{"hidden_size": 96, "head_dim": 32, "norm_eps": 1e-06, "rope_fraction": 1.0, "tie_word_embeddings": true, "init_std_o": 0.0, "final_lr_fraction": 0.05, "batch_tokens": 16384}
Each number is 500 + 25 x the weight over its row's rms, rounded and kept within 0 to 999. Layers, rows and columns count from 0. Numbers have three digits each. The size before them is the row's rms in percent of the matrix's.

# layer 2 MLP up, 576x96, rms 0.191, rows 220-360, columns 0-47
098:466536472463511533483484501486492513496503497456485487480508498511538483493547493487513503530488483514482481515477496509470511513500537486541493
089:516532487508514476482507496568485521483472530532489536523496503512534461463494493497485483516523494474515491507478552493502519494517472504513490
115:513502484493518504478493530456479517489458495519509489524473496478466500469439526505495496512524545513493523450463490505545530512480542488485467
068:516523517450482497512480493547498494517515466471504557474503524515499482514502469448520496511439492504509488475516498503509543512485496515526520
104:498541496520464454564463475518488480504501487514478537485506502482515468478491526518450490532524498525460511507492489537481514514478514485506516
078:480518465525489469488471515494486512506532492507465495481504461488529484483551489515510494468495495445490498471471528464495514534482461488508510
106:486481522489526502539500507512504486522482463495519500528509558486451503498523512482483487450470458496483500524476517543486472507553525476490499
089:464452468483554529519482483536476507490517491495494472478480529509501492483504521549453499547432516487517483525498467502463504486517470546525474
100:469483514531505521553550530491449499526478475499539481500484497484483488463474527470493523505499466505518546495511549551536531470518461500511505
106:495490506509492484560537511495485479493500507533548530482494457548545525507491485502493461564505493469472489514517501524518479448486479544449477
093:493506473469523508525546487522497482509531485498520457511521467504506492508539498535518506483484489529507532558510495513521507477478512532466531
109:536532533530546443489524524515474516487518490506456535471486488530486475465492488497475519492495506479464487477504480454529517466505476525481494
080:441473519486479532549529487473480524508506534488486506495460502533451480514525485465471471515473513491482513515489454525520491504489485498473466
099:490484528453483493489506487490540507516490499524490502471509515536471501438498462483481544524497531509451508493509535512485432484526499482499563
114:522484479475483515512522494501494544507478525475503465472498525492449460473497548502550491491488481519535501590512528525515474452465508526491509
106:469483536521479546504512483519471480480525487483536508512525468500562500511527521491508504477501500499490466503496502514545468497493518517472515
091:482509482477505503542493525489562493515500508491472518475540506509473471473526518443524473495491457476530535469498444548497510507488519495487526
093:476531482510502472515489509492512500522489510543515493466500502461534513471489468490489509521485502523518481431524514497539484474543502497485505
096:479478483488510519554515443471496507525511506514473505509501519519503505533492487515507461529531533517471477521507508475463495530542498516457493
095:488505483486544470501477498484488462497529504529486534520505511462502474531513503485476488523499550470473496511471477494553512495504528464447518
109:468493477524454470534480482494499535509533531496520504511454501491507453467456502509492478489490441486529524474518483485483507459519473502490496
099:503482488474521515491515509492553476489522458539483440510511502463539515492496481511493538477528487527468470510493523470491529506536535520495501
096:514512474499496508533530516463515408524519497469520551530523522496510506539489525535448536527497512479501503454511502500507543483516511456504469
108:505517502519502508503492553496493501516531505508503493511479503542504520484459511501538451500483535546504508492497520502500489468492516551518483
096:488501510507535549516478456519501501488548518499550526501483481485501496552515509578514504491451517544492539489515501487503517465504457504476507
085:506486497442516506492527518471522533510485481467495513519503529507551464533490500500469470494497479532513494485501508505494450497473475517521478
095:471526524507500523471483458515519540509514460490495467466470536515536489452500497542483462451497500483446462507488520472528476457545483521481489
079:494493466474486476532488503469515501496534563494476474511483551530537470466531494512465501453495501505450514499500502501544522505503486516485467
113:527495536481437492520514506497462517513484483500547474518463488497504468525483507503526477482471524509500489500515513518514477510486489487506495
103:475531505526489522489497501545486486514466517517538531519524465495514458492464455503529488503523493550527538532499472488489492505496518490519480
102:538484498472533468482499515515541481470474491516508488495494483509502507562509510535484509546503512552488510509453493486494484499459493512481476
112:532540525485559522482512487525469469509467503469455530493544508500536508495508516520467502502491512505560452492502479512553491476528486499495520
097:491479522483507456484464530457552476518546474471482529483440511483532533511499484531530495468522498498481481496496502541471512513479511486524534
110:541508521518504514498481557510461464508495504491544481506496500518513447519465518515522487467525464517532526453504500472447515481502526496503463
102:496504484490473526498485433501550535517540516504470522511529505508502480465497530529482477494482493464453518534455493488472480505504522525464515
103:515462516435528486559497525502533456513486515555503487478477495504450542470468474491523490502465505498509506525528525516540490487504490477471521
112:451507515514482519522513452506495522527492483494516475563456526501518508509518512541506529510498480483464532491507524490563498510492534515467506
086:519494507440528479498521520451537480502503498505523490485503506469479481521476493463526486509562484479534472463468509506509514503552487481515517
112:503492524463484546553519516499494486505486523479526492452511482512504506491472543504475514519511487492485450493513557512511506526524514536513490
095:476533480493523473500484524513492478496495502521516504490477504495493518420492529501488445504501453532489522490472531484499516489501495488478504
096:488505483461467488529495520501517534540455529485543477541496496541478473515513495484469504528508557519488468527511495517492485488471532498465519
105:438548510470538509485504472496494484486516462509487483486522503497526470556516529520481514495477478522512519519496496504480500488522506532521517
106:484493525518467490519469537484499525525531508480531510490461444496550479465487544537508495502541478468470500482534503462481501494521507516467539
108:460504500489512481527491473509521494500533508494485537531536542498557495460459503457477498524518457495502458514484497537482511482505472481514479
113:492508536545534540534511530529515519488502487461455515481493513548495495493501563519484506489475496535494523474491489481480514469498546554534487
114:435508492477490483493522529515531553546478490536472507492496538499504514476490497477469489547528496515508518472473476536505508551520476471515482
097:491512482473531482501515549549473462514483508533490479509495535524497501488519475476477481520482529536470535515467510516454521483510489498513474
109:513528519517502469527541479511484515541491469488446507502536513496494499527519516457488470494498487487541522522487493509506520513506540486548564
098:491510487479503527479505524495556488486506465507495487528516547527431480515536455507534518528464478520477512482525517547480464493454497453473516
095:474538513508535536506494487492499500527493518493451496531521497482512478517532498435498502498538520473471457511497564465514507528514516535485540
101:513510532510462502488525486464552512546486479465492544485496453464500500503461495498471497478517496466533505535509471538510521528479473521498495
110:479499523506478501515484481518521446526493511500495502484502485505499559504511478555494478488531460465480530500473488470506480501486473480501511
107:494502496538486493471473512506501492483516517492531484495506490509484504512548501527583501468523527507484500446492475451518450478514553465505530
116:450497496503470495436513506483516531511510499500448503491449498517511484535473501528507459491460510483510475487505507511505553467484483469504521
100:508494461440542508506485501511490461512485489480495534502515520506508478485528507484550519500492532441511502467547520461475505506520493550497516
104:456521492520510482514485516475495528485553528487511510511516487524539479525494493512477487509517491488487491537484485525477463492524466476497481
088:492516524502509503543520559495502537449503500499443489520503498497474486517527480518488490516485464515487491508476513529464484503490521485511508
064:485548552505509505524515475449560499479507526491447481485512469478504518496503508497498493522516490501507508521488480535521462488473506534495492
111:530510472516479498529496479455526447499501474498523501483499530504493508469544505500498497505483525503483536506464534470525488520526548537454496
109:517519479459513448453521491502522496522457528498458471481488481491482514499512524520503466538511486488535528526454482555534513518467510484478538
095:450493520513470474502479480484520491478496525412497475513481553538464502505476482503446474523493506545471497469496469514503515488502483504502520
093:478487465497538491497503467540476458520503518536522517509480523500475500507501492517452504492498508517496509444489542417497505505486499501472462
108:506522509490541498521519485475499434492495440500470523510542504487513499535476468506491506513505534493513448513513441493519510486516517499510484
102:541518515516475502537501471494499498482524480523509510477518519507483519517493525510490498479504505510515420508521497475509523519480554489466513
104:499505494512483550489507536479496477494535504479522508493528543480530494487520537490513496487513481473494518462508470542484473511482559494419498
093:501507515485488485502493551514527498491481457494506515490493534529454466500443557508498457519503542522537481538504486514470511533505515515487495
107:518461527531488493508529507550568493522514429500559504514479517476520496529502473487540477493507506501497484525484481521518529489493469474460487
087:501516482520498539511528523448527552511511531488469531492504506465512490506487487512528483450484511492437492459490507522513496509481478513500468
116:466499463526497479494512506518490550494460525522464539482471516529480521530534486477497459509527480512515531494545502505495497492500452505548464
092:497543496471531492518501491491522537489482547474502472497534532538501501446490465501505507513496503510556519485494444486494484488467487505537454
109:502477509492515485433458499532478530505494535498471494506447511502474466507511479513496500502508488525489507512487511530530478512453527526538528
088:467533511480476443506464505509504488462492521491477477519546505549512485553509502486500519501464523506521540511531514500497495500493483557486547
110:489463490439484521471517511526529498527530476491472498504467514527517518467482487523478480517508476524521496492504449529542497466501489498466500
112:480515511415508510492492495465525504483461475495493487509534493472533467508534502444528491507478498506533482460467498550503543512511493499516494
091:501480495465493505499520508522502493509459528512530486537505516532510457484482466509522472451536538486504491487538465471498544488488504537475466
107:498558497497521493513519522501464468481529481488508499516479496508480506511500511474474455510507525514482522505500504517538494477445451556445464
098:514462494531478512536476495531505522512502462523472504486516532482472466478527511490484465494474505504487454499489501451470517488527472521527465
097:469471440488530539499514484464508499502540500484520525509494454500466471490498447517524461572532493516506535504486491562499493507487484517515503
092:504496484477517504495504505483492507546507497499476446489502515510571504559533506484484494492484509460485498472494445479469508501493499502509486
089:465487518446488463503512531491517521531499484530504486458495490482513502522484518495496487484466467485502517506495491527537477521486456518484535
094:496479502470477553497522523472536485518518472547517529520508446515500511449503482492499434513509513523509512499489513515522531468517487549510515
081:538524510484517485545509471491543519503492493502513477502505473521494442512458488500495517487555477496517506448535469470482527533511498515508509
104:516507483472475535479482462515573485481540481498467495531522476470507483501414506543504513513488498495530545495505536500481451512527498530497521
106:484523522492491488481497515499533510448495489481452500489538578521460514470442510478516503511493461492498501515532501520493495512512482540491501
088:455536510513516472504511477490489521484536496479507496534504469535514471484481503501498511497519527517486518472488518508527550486502518580476538
100:514491480519467494496527507498503497534518471506539507508476487457507448516496514484489461546476505521519450560490498482513503474477484464463492
096:476499497493525472551454505462522491505524494492506484493482548482485499514486487495478514485486488493471461487507481486452507500467469546498544
107:499524505522538474480531461513518501527531447472511526480515459525484499484527531542491525491525470536500462531487495488525448478495536505541495
105:472508510471492520519504489493493492565499535558489465523498525502479511502519511470506435479504481514502526487518517490534425473476527520480495
106:477484495503544472475521477507503498570519462496543495510485508517510448535450471493489493523515491502429498491481521539554510526500475500523490
095:501493503530495522526501527526461457509507487470508455517518523472517542487508514469521520520454546476493493466544517485507509480510459487505485
104:502546511531540503509514487487457438467510497468543506503513538539502448485485456514482505489465500502495492524475460526475496470514533519474507
109:557543527535477438538510549477495482523488486511501498481461511515491514518472520532511464499484514453515493507483512449501508485494487503517497
096:561501500489485496523487510524464480479495526535496504509517527440511521532484517483579516535503520515460488510498494513529487507462488510484510
104:480543515462482506538493493489537448527502486509482508504492535486524475496475507466515522447527483486511487479488510472500513515502480497509476
099:529484533508477498479463517504509477474514483521494497510563470496508541505511485484502454459470473476543506492514514490510523492511523481498547
107:487499537521535540498493540545511464537472493512514494525530503462508496525490453504493507512520493536536480485489497498502528504473522491498469
096:513536530488497498490512508487521448528524473483524466425517514542506477465499511490472469458489500518476543507477494519507494488517495477546466
095:517476547479491474497531479526526505503516496529444509493537475526519525517465505536537502476526477502533457505506541476580505484484488478491518
095:473516493451508506479495460503526525430495510542490465469491508452534443498505495498514512546481519506514493497491493512535515494544531492493543
074:483463535532503504498493525496501496488506519502487497513508462479498455522507529515486481509518486474495519461505526521513510521532488518513495
063:480526461478498506487451541532483539533489503509531501504549486484519464500511454479548498522513513553501492484506496485445523497465484490487515
089:476530438522490469520522470518464447554492492537518514492472500540502449519483447526500478518494525529496531493528485505494457509503500502463474
109:499529459492547476480554526476507451501507469526489489491490461499485511518502507539484515527535504481447519473542490519524505497481519511546517
090:477478522469566470511504476428522529494509488501534473501473521517445487507484483528554503520509471523472496473498515478505476516494455486492513
071:485502542506491539475504496532523507474535473480479505498504535457487518520472466493470441476521543538499487513480520514503450492498513477464473
110:524500495484520529496545497490499497542558508501487478492462515509517468455498464476488504459509494514520518517562481533507509505510518500490498
083:526510450526529526506518498478496488494483491516519490503484483507527528488511461507490508497512496481449509509494459480524470515530526495531503
096:489485504520493473495530494487528503472540504505528529467469519465464493479479472501488463538488530545514527541501504522518501477515513462472549
103:527496495501494450490494467571463508477492487490499449553504558513459460502522477512524513471488505483492488516513558551471504499454537493516494
108:518495485452528484495522513484502451535529502488446451474509506519513532447563531462488482482509535498505528497520493504475473454544495500486498
098:490521493494464531488442505507500535484515493496490520521480559496513471464499530492543508495523504459457489498497525481560506541493482510522498
098:490539512482487479544518523502487536499483492480504534499485527474493524534467533460516512551466506511446494470496520535527504459516470524478518
105:494524497485481474470482508517518459468500464468546496500485479544469459471510539477488503535558497482546450501475492495529529525508461513513502
095:456515470526512517415540487496506480507522563500515488520516513518488484486489544496517465507485491447505496476501512478472473495530524511531484
084:513485489467528493475473483486509559482529563452506496511497475489501461490504465490535491519515516541466513549525467473548493485482492458479563
108:496498501510472519529482492515488537482474487507487479489555499490528513482520539469520542502490517463508482478520511480505489480521483482489541
091:491486491467512518487529467531490509474492525507487533511557518494523493504491482473490532537513524538477543497482439520473493510478525459473488
121:497473484493519510516508500541477487535517489487457459481468493467490529469543482507488504480453526534554451461479510481498508499480473514527522
102:536503477465492478523475534462524448503510519486478498484514523503511525525544521510512536481486484500484471533517505512505485505527509498464527
116:458503522494518480528466492480512534492523524483461532513496510465504523467500492547488507513485473461466468549478495531521466480502446552510465
103:540526554501509500568493515489494487488477521480518524508526511502498504505537503534497519469537499529516489518460482516471466517463506486460560
082:504507484444512475548478501509489487520457493489484506450502535520502569508530476514501539487464509522440520506480491503520521502504472491494498
102:466532483488493493478492520499475492493500482492526467515482535481473495498469514491514517533512471484491485529490559488496490504513482567534460
093:516478528434525483490502519508494500523505480476510507490488507480498494528450518507502536527486546492482510496488545512485467515464474510481546
102:467506483525516552463521477536530475493475460492487552513514487526514489503493531541497507506500515519465457502460492483530493475494494479463476
103:519491502514511493507499528454443474518541524521452528486537487479509512496553490521514450515466543512523488496487477520517518514491514527474512
096:510481500498494491594512521506505536478509492506494469478584464544501453531466490458506481522508507531511508501490520493552465517477478521482489
107:516464510497532492534479508490504496475512481513463477524471547484528549502502513509567481553484490505482464491482443477441497500486500512538502
103:510547507507507464548512520501482504491520494526508479508516486557544529469511457482524534416508454507521498502464515488509519471449499478481440
106:530485504489542477488484510508491473490501482496508493501473495471533504504507457492502445525523492534482507484470530534517488529466483505523499
089:511526524491526476520487481475490485488491467488502495481527490556482508505518479438523447473519513510478514440507470493513489482498432471476496
103:487530527516516507514535479471533475459490518519497477491538546485437460512487497478534457538482499537535490465486517499495490472516532505482508
103:470485506472509523516484480488534489522513516482508531511523530478508506483516518500496493517520534503521525545545478501416505493515475492509483
116:447537507520534480444505493489467510474510513489515463493496514521531495505477535482501486499518461514498469500523464522497475493483457521496558
110:472494435460485492552537481500509507508533468497524502530520489498453494521476513509502533524488522510500463452479557475508500495491501545506535
088:511502499501533493550514513491476514522488499464554509498483469477538505478475538516505490500513467521465518473530506490515476507517556489529466
095:481520543480489495479474520517514474501493494485452500482497491522531465431484500513480497495439558543513513494499535529507545455535514514528498
090:477528515507440484473502483544516515482506487482502487564490492520544503504490495444509465496481533500493479470510510508472534479526510523499475
114:493479478482509469521502517519486551477529473440521484480509532542498489515489516500476522496501501514473486520492516431481458509513506507528499
088:496483490504508518486467527521500474524431471543497542465495455520531461489488456576539512496503558493486482488505518463486532500495467485485509
# layer 2 MLP down (transposed), 576x96, rms 0.0702, rows 220-360, columns 0-47
104:488544497457494548507490514530506527506510487502523480500498511498515516549543496470520487518495468475456449504458521509488487481473507479506516
088:483447508507507580503486507482516499488463481500506490492568473472504479500494460536493530557488497535466532522490512509474515509524547507523508
118:505513493485486460447473461478479528525505484515483512533504494500498507531450501503468498453509493506517467513535497507497540511518485489510474
075:454465446506492524493521492572483533513495532488548477541486507508507473484511493517500461469514498470525523507433533502517495522528472506507502
113:513491494479476478512451514533512496479458525509553477473499474456532491476485495519531507493477501523483480456466501529497509478551528497515481
075:491499479462435473492523514511508493473530512497528504496493538508494482519454524480544501508500503503488500542490501538544518490551526488467491
108:486457529478480526532508500528460457492538484451470499509522456478484470489487478464458519492477478529517475462502518475460517502526494497492475
084:504524506493493514488532503492463500471537501445494495495503536512503499488540517513518456477554500471518544488509531494541503489519515488514506
102:528507502490517511463486470486503477500557547490510516468519518505495460518475525494498473532507498462534523474507503431483476500466505463488493
102:497508507527506533415482510520508494502479455466525491497504504493446479524488523482463534490516497500506531484498525421524499484499535469543506
088:523525500496489499529526484476521481495513521512531528537542482540479508504513498457478517522532482503451488471456491453515585487547509507513502
108:517479511495489511509536520487498487502473540480500460536508490511489508482518508479556507542487503526515526459497506473490498487528533517516489
085:470494504516505479457483465450464532498508487474507521532463524464514466535507518518573537537515544477494523495508517543464492525516535543511509
102:475492515533445516519526452507482497528503494520546502493474449477487507522482502479454547536516502467478492519536522501459499466471475514521494
119:452527485501520492465496481501512489530551483536502526534474490536527496513503467507456484546461494444479466454469513490514494528514492517496469
106:528533484504476469507489513458525482527491479518510511507498563501528504511464476508456520511491481509483507498521519451480506532473496499494472
092:444505493488540455511531495472496476516515475460465492515498480524462511481483455476497478547489469533561468458479502503499510482512505541490474
095:509497562524488505481544469530475506497523489508507473490476523558519497516528488492535474458468547461512510532510480480500487525480467523518496
095:504467536514522480486543502491509522502483523493513493511502503501463514520553496499504503499476472493522476521478562457469497448505536506500523
090:493480560492451514478498476501545536526481500516482499487527505531468509530492529506529466473517460482477526452496457547497490536496521483489512
104:524502482508457506466485518525480500474514480473498537520522482509502499473513452489539512490534509482477507532536556499517551521488523488511534
092:521511518562499480510521509536526534511490532500517526531442509535462514515473469489489518512510497476510506474492487477451485557455481487519472
090:495488495476477499449476466522548504512466502507499506490508507506499513523461453500517436497504491511508543515499497479512498536506536462514492
106:524475474487520522496518476527518527477489484520443509500480510493510507520509491507477545513494491498474513462493473457469549457480505535507487
107:526526490562476487473527496505529499451451501508513489468507501486516454452516536496505508511584509473493477537447510505507502532459515476513514
090:503497512502521489501527476505505492506490482509459489506462504517526511500429457540520553472423468518533513512500478482496514490500519520545522
098:502502486521517478464523510479495487479471476514501492512524478481480487514532526476548506473476487540486515516493526514437493565529511497479509
084:489511494467511505505518520465517444466507543490524490483457508466501490492488511465496492492494517488535529543566496561497503528494461535481479
110:453497528537522496502508517486495521477488487467530514511470466448499520483509522500509531506506502505504513483514473483498520534518530532476517
110:528485480491525470491460527478495513494508512446538497487494479497529520531495542519460507492487529549473501497467448454515471517482449522453531
106:472473526499523505506505463460489519515525519471532504512492553505524527432493480480518496487504524460467480489513463508516543516535468493511525
112:485461492507513496464508493505525515512468510500491531518491484531463497454505450514489461531469478520506513487531488477516531517536524490480512
094:492512519489467591516512490526463533504477546495495464503560502519496483513513500488476482515483471490474510500483504510535524521509526510509495
112:504483474493483485506528449495507507486492519531481503492517515524506571490543501472472473495530487449522427496493511526552494518500474498519505
106:492470502507527455523542512501496465430459517519518489513523461491447532493508528486563538487510525501519480482477512506500487509504449498512492
096:487523524551475478452504512554487478464479546488492463454528479535524484499499546508459502498513495472554519523498518491512495507467495508511515
102:501469475512484495481483508490501462450514466479510548499479476487534531511494475467529507533507474499520517493452491511463522531515469490500495
091:509528501484510502493498520445503545484528470525508499521478546499481467527464474539552493480495518477489503506503501520495485506496506474531462
114:525514501487526487429484526471535503514503485473459515463488546502495528512502501470511496500486510514525508509522429506476509512462490551512525
097:509488518507455492478519494484536530502535518514464499500492525499464526495491511556541537481471493496484475501522480534478506545500481533463453
101:452549498494532491547506454485503472477488534485544475526445532510471503484557526473489492487510519499520505485498474526538504510483473525505499
104:552507469507478519508510449516505506508502516499521511509486536520493507456497507478449489496485495473496472546494497502540486511511486471529478
102:495519512485515502503496487465477499461479494528500513528512496446463520480478470524474440492517515454486524507486489522451523547493524500499460
105:521462543501502485439535500568502510512491464516514525480499488518461466527509489533464504513510530487464511504504478510519479515499509492486480
108:526492485524496474512456504490500517473545521514514500496508477492466494496485516547506517521535496496525494563511457496497503505480508499507543
118:468496475469476479491487497488554474515455469523522508506460462527486493498443432489532520549497484491516504528485480522480504511510503464505540
101:510485473539502485501529500476469477502512488499501492504479500423504526505481575492506524503443479487534505489527530508514538477470526492494482
100:517480485479500555502488493480507519554502530525508486525540486494500480479518474453474444512484446520492526501503449474487456496508508478457558
098:512533471520490522481518479481494504493535504508520494537489512508509460498501480515447499494441502519502512508489526497480513516480529492473473
094:505528521496468511510512487524519546517517496510495512508473521533486540518476508534489522499480507507512520521514465478518494502475503529472471
097:501540528501553488484504449513544493516491513522466472525491499505530502507506496490472502541500499547459519506529483440435515532480540525494492
117:540476503562474494481495519480535487518486496502516529494458480476507513515475522478485515420478492466529525499495470505487494509476499505506463
109:471529475520551498489517454476540519502497457488405493489489488504472458500489494521492496507496459491533482518511490536495484509480450535575476
110:528486469514515474519498495511529474502434508468479503526532462529519493458540481512489576515541484515464500495531507493506478510514496501534493
098:472476478513473507480476482460501487485509509523445524514499487489501515499543490530500512477497501529519484544508452516528459500507507502475516
101:558472513490490521501513534526503470553462501483514524454454517488476511474472497491527468510478561493510508492501522480479513498481508531504468
089:519497527557487523485483450509522497521524470553483522481474486493495465501455478480488491560497505533456518491513493480524523475462481497494486
066:505468466495524510510501516581456495487475509523512532533505529515544491507491494525551522468506502485495545496492515492499531506496507468544478
119:503454452522503481498515504530503517464499504510522506507547495477515487525528532492491547476492562497511462523500490482456479474472509523528539
110:522478469534532491494495512509495507502494526484517485478515489558476524473498505497480514493470473471453514494504535513525510526498512497530486
103:527514517509544435501490522474545515424493487452501486499496448534479536527518493473500543511534503487484486507536486453501502459519476498499545
090:489532556486478503492505525455467518548494517466474481501515489510524494482502510506542499518519515521524497514512457583509528484497473470488531
107:489502469527495463504511471531491532489518509484496492533494482500472491494525532497495522544518464455512501457497491500505511514472509470475504
108:517527515519510511521514505515536492519493500552475492490478494467508495496453495553494454486459522516499533515522478509509433486505534505474509
110:518516485531522511505510509515537499498491465497507486460493500467500531514542483519485480467521496505489526477495473478481513525498472535478478
083:488440496522535499530503483503502474571538466507498495500482509483524495453506462505460517497518483508449544513500484511520485501502478478504552
113:501504487535490490457496477536513502520488508513481500503502505497491510511496528544486531495477513481493487523531573536508491457454480527537494
092:475498514515479447514511506500535507491511494473510446483511498500499495515506525482517467500551485520546483519445502501505495491529490524515491
118:526461507497482496519489520527510478470552491490524492501496481459512473490502496486507562517449513513460509497493521533498491512526511531449491
090:468503508452451460493467520502507533471523467464446491481508528480524527533477436500507507486497488530441507490500511472462501497494492532468515
101:508477468528519478520507502495544504433517509511474475501499505525485471495482481483523492480523495476510514528475452497499519470461455476560541
092:498493491520505545548473476538483541501504483498475498481520467528517472531485514545470484476531507507505514472512498523503487502505469481519525
116:511509487530463506502468520520506486503479509514505484495432486542498544497490493485528497531474495485514468474535477466494508477526477462515491
110:488533549514503502513513492517503516523482492526457479505471456486510512503459537458540505501515503478470525481500505509503477528485477554513475
095:534467533481521517475460458534519534514520546529488502492515508470509503537462494487485515504483521466496539496512475509533514468482542512518512
104:502499508478545477520494478479516550472462505552501480489534473510485447483515489505517521499526525507538493487525512472510488523533532489497504
094:507449540551514496478495483519482516491524525463516499434490486500453492482497488497507561436503503502462477511533528513529515508482489520500529
100:543527515523454501539527518492496482533489478465504476495530526491518512503468505537523511470461496477488504500535549504516497471535520544478496
093:510478492528533508511520457513533527517464478540533510469511452497487543521511465541508530516530500539465490509490522506473442475485506516513535
089:544552474524514520516520533504469514500488455497487570453500554489462513470501503478496510479488504487519454477448473515473523521507513527516505
094:513457510510469506494513529501518518529526455489476471507486534512459534483494497473524505505487537531484489528522480518441501476475504535481489
077:498524498496503527499507480500500549519486493553501518492466524485476508494520505534458457482526537486476463520513476453461442508506491503550496
105:499502492518470492540535520462477504507482502435511524491479456523495496495460459484465507493508508460473536484546477533473495504485540486486497
092:499441519541461511510511505524515494502475500495547491518508529499498498504451505438480525518505513511456496519505511495487491495497457499481507
082:473497502479445497495478501453492504514509477497479487491460493539493555487495511541495461500518459505531489487485487536485513476457501469512515
107:502496507494465506459551476465518500501473504480533505485482466523545460482470499499483467514533504504515491554459515503495495472501531521495506
100:523527549525470487527475505498475550539485500475507530488517499529536485471486550539478510511521506501491496530489509488517474512506503539548508
100:517472504516450509516517543459490476496483518484522477488504548495501472536477500431520515520486514519501530517497492531462505543497475520483478
106:493491533494488490476508532497485525509508496543481510451493517483476526527533489514522486457544472473476484436503451484482482500517513522504493
097:494490531531497533504482508471431536514503546499491522513467517475474502501508543513500511477551509465511489502504519488473480487500498571506477
096:501538518544535474517494489495507494525466458508520498471475514526477524517473459483461508470467516474484498461543504532530518524467486514499509
109:498474520464518515473462529508467548504483442463479500489492543504474501494508491528533539481473507539497460527517501487479498505523515512450472
097:519484459508549530505530498466514494503507503491502511528506467476469459462506481507509500478519541515452519530552497517490490500545524494512480
099:493495567506519508480505519506544496545510478511529444470483512461494518495492478551462477491499495510459484497496465498465520518535493485461464
098:512482525525497480530453470488521521498482521481493517529526511501480511495441520514498494516551497520511528513494499538519547509535490490518529
097:507530482500455505490509490520476513500549481505486479441510526526488533491483482527432520450514467484489493482525558491476526486524525496485502
103:516500451481477493508538484452473501450481511480485537483456529481484567450509543507516525498506493485507484499518522516535506467503490544472554
093:501479488493475493465501497528524488491458501508508453488435503562494503490530513522561496479491514521492465518454480520490511508480515457490482
097:509494509478536522448504539501496477530484511526512553506485493489518525481502513486531524523443476490471505524495494529475472460517503534475513
094:523495445468520470485474503507518520503504486528498492452528518510513478470501495524533527555477545516521495532451477516487527515520511474509526
078:471503504470489469498502512497483490521475524572518496497479463528459544565470488502565531493475486500529497508492515496525526489511542479488475
075:503545491453489465498496528530501530465515468474471498477503516516461535511488544528515481528480520492538487520445521527502499518488487517500487
096:470492487544469500483472518523503561502505473484551482515530548515489508488508500430539485513554504511524490505552469475524512502441521465488505
106:547503510535475489498495518512464527526473525498536486526506526523490482480489516444533507502474482485546545512465471513488516528504459509475474
089:487542463507485500488500539502511542485560538461498512468507509486529450498479521521476455504493532483533478516503508482512505469495493528525466
071:487482510516548534467510501495489496519527455531514517483501498527534506540505490483515504455434518510482493489525524471482491480469491560500528
106:504489558534511516492478524550490485484499454501444486522528491550525505543481489455496511452509524520452510482524501470470509471496499541495504
083:534528494502515512509520457522554519488479479453505488495457499505504511500496484550521490516461507514519531501526483534531481510507510470502527
111:501497466534492511505507476481531505516539516493515520474456539481474489466478477490494477563479518544519512532473490529544493477518529480511507
095:509516500500511515523550515540533484522511498500506524476479468468507553483471514499472516547515506489485542501494464522541499505532468527480482
122:512476494534500523478466516538502489506481506478475509505498461543481506511475490515488489528495500504501497483565488471477521479414491487464480
099:494485546516460469467518524491491493510487490484543479463532481499484524475486515479515520499521536504531546514514501494528497475439536498499471
098:479476511530507528440450517536484513502480521535515474520529498476486506462543468505516504494539513511549523510481478470483462487519500515529462
107:495475500536530491507490502556485493479522507506475464493479481499523517502547520506516461459491485534476456487558525506494519508480524544456484
089:526517503515481512525518497507472464495493500490497549499477487484488555430514528502482500541491518477454509467481510508550537454525492491516519
082:484508477513500509491475521485482544482514527498492545487502426492490510475482497506528461447494520501467533532504497514521489477503513500544512
115:501533484474530483452544516494515440517527512469481510517489511537466488547482520509503456498505505518494519500475474523484481445507509559500506
095:471486471486498479465526466518513491516506542452470498492490466520499474519546514465526528476429498558485491498455477493482444496488477493503514
124:432547521530488483504511502508517525534481499497536491556523481481487478453485514478474497492519497506514517518510484484520452512508495522430524
096:518483490526503490463535510510497511504473476524504523539476489492514442456492479474530507523483489507493541450493463501519524498482532517501533
106:566515554513530525474509482544481499445473473518527479508477529497525465515513519466512515479485478488519476486502456516429533501503522510525494
101:464461509478501540501475500503480502477462541532459536540523521501516505481496501489500471487498492489497472494518484515500522519525501497519463
089:486500571461470500499527520498501472512516491504485483563479526513522488503500512503535518492525449478497480517498540511481472519519480535485481
098:531514511500514532532525469470454467496541472522470500465500494499498521514472516511486517448538518470531543491515471474503509512496532461453561
090:508552498514489496478489482461475534524536512505489521513500525473517478506507487498484494495491499486496471494446457483482489491530497483494501
099:497507518482451471515493467478488507501458509513465500565484532492465522508512478438510486510493479485483546535500498510502531543459479476528491
104:526502485513543489487537448521535521462464505468493501508485473498493461484499489540512544543519488523531493505502529460524469493509479464499469
089:502482502509526521505491494493489498519460483453534455506516546476519497446514478490475497524502470525525531483466500471479485464522478508487504
098:449511489468481510527528499488497532549464523535483507497486485502504522489512492520448518490506520443474530518511511496548524481511475484478497
106:474477514508486495501525503473525455538528484506532520488457503437512465504498496524472508556509501444492499517523522491491491529541469487521526
106:524459516523483470511523508504507473508510508498494536507525514518487505489526489525519501530510476542471501442486498500510475533503462524457483
089:487519549526504512505446493460518499482486495469491472541569506470497487537516491516506546522520475533496467477491523443518492497501526465501491
093:518447457507492502500483527497506502452488473511489586529507503494522550481529513490472520487517500479516489489531479496477508498499497493460464
101:520482530527528465497485547475477509508478484489537505464489502491473548477538531485535510496521517532453506484508458516523486449485477489502531
116:518503474507531489494480524513499522471485520497510544466484492477501510471495483531452497498486483537469500517538525490502524509506519482485476
107:554519503489473488491491489497556480471500497515477451523508489510533497483513477518488503465511506558502498471515464484492499519506532471502528
087:491503459513459535478493505518503501532504476498499487520549496486479532481512470520503512486433518490491479511446456515478543516468490495484483
101:508535490556510431505501472496507477472478479520523505484470516512500532473505440492500506484539516511494496508464493457499494517418476515489491
094:487520480526508471467477475507543557528484520467507456496506494534476472471542527525503516519453516508481463476535498462488500510485504531512499
112:516533515501505475484499466467510481460472553483515489470556497470460515500487476523485516495468511505489500508478501526500555491411534490474510
082:499516505507491470458479501492456482512519487498488512534482547482462530470541507488521524494549478484539495543462544502523445490514498559532494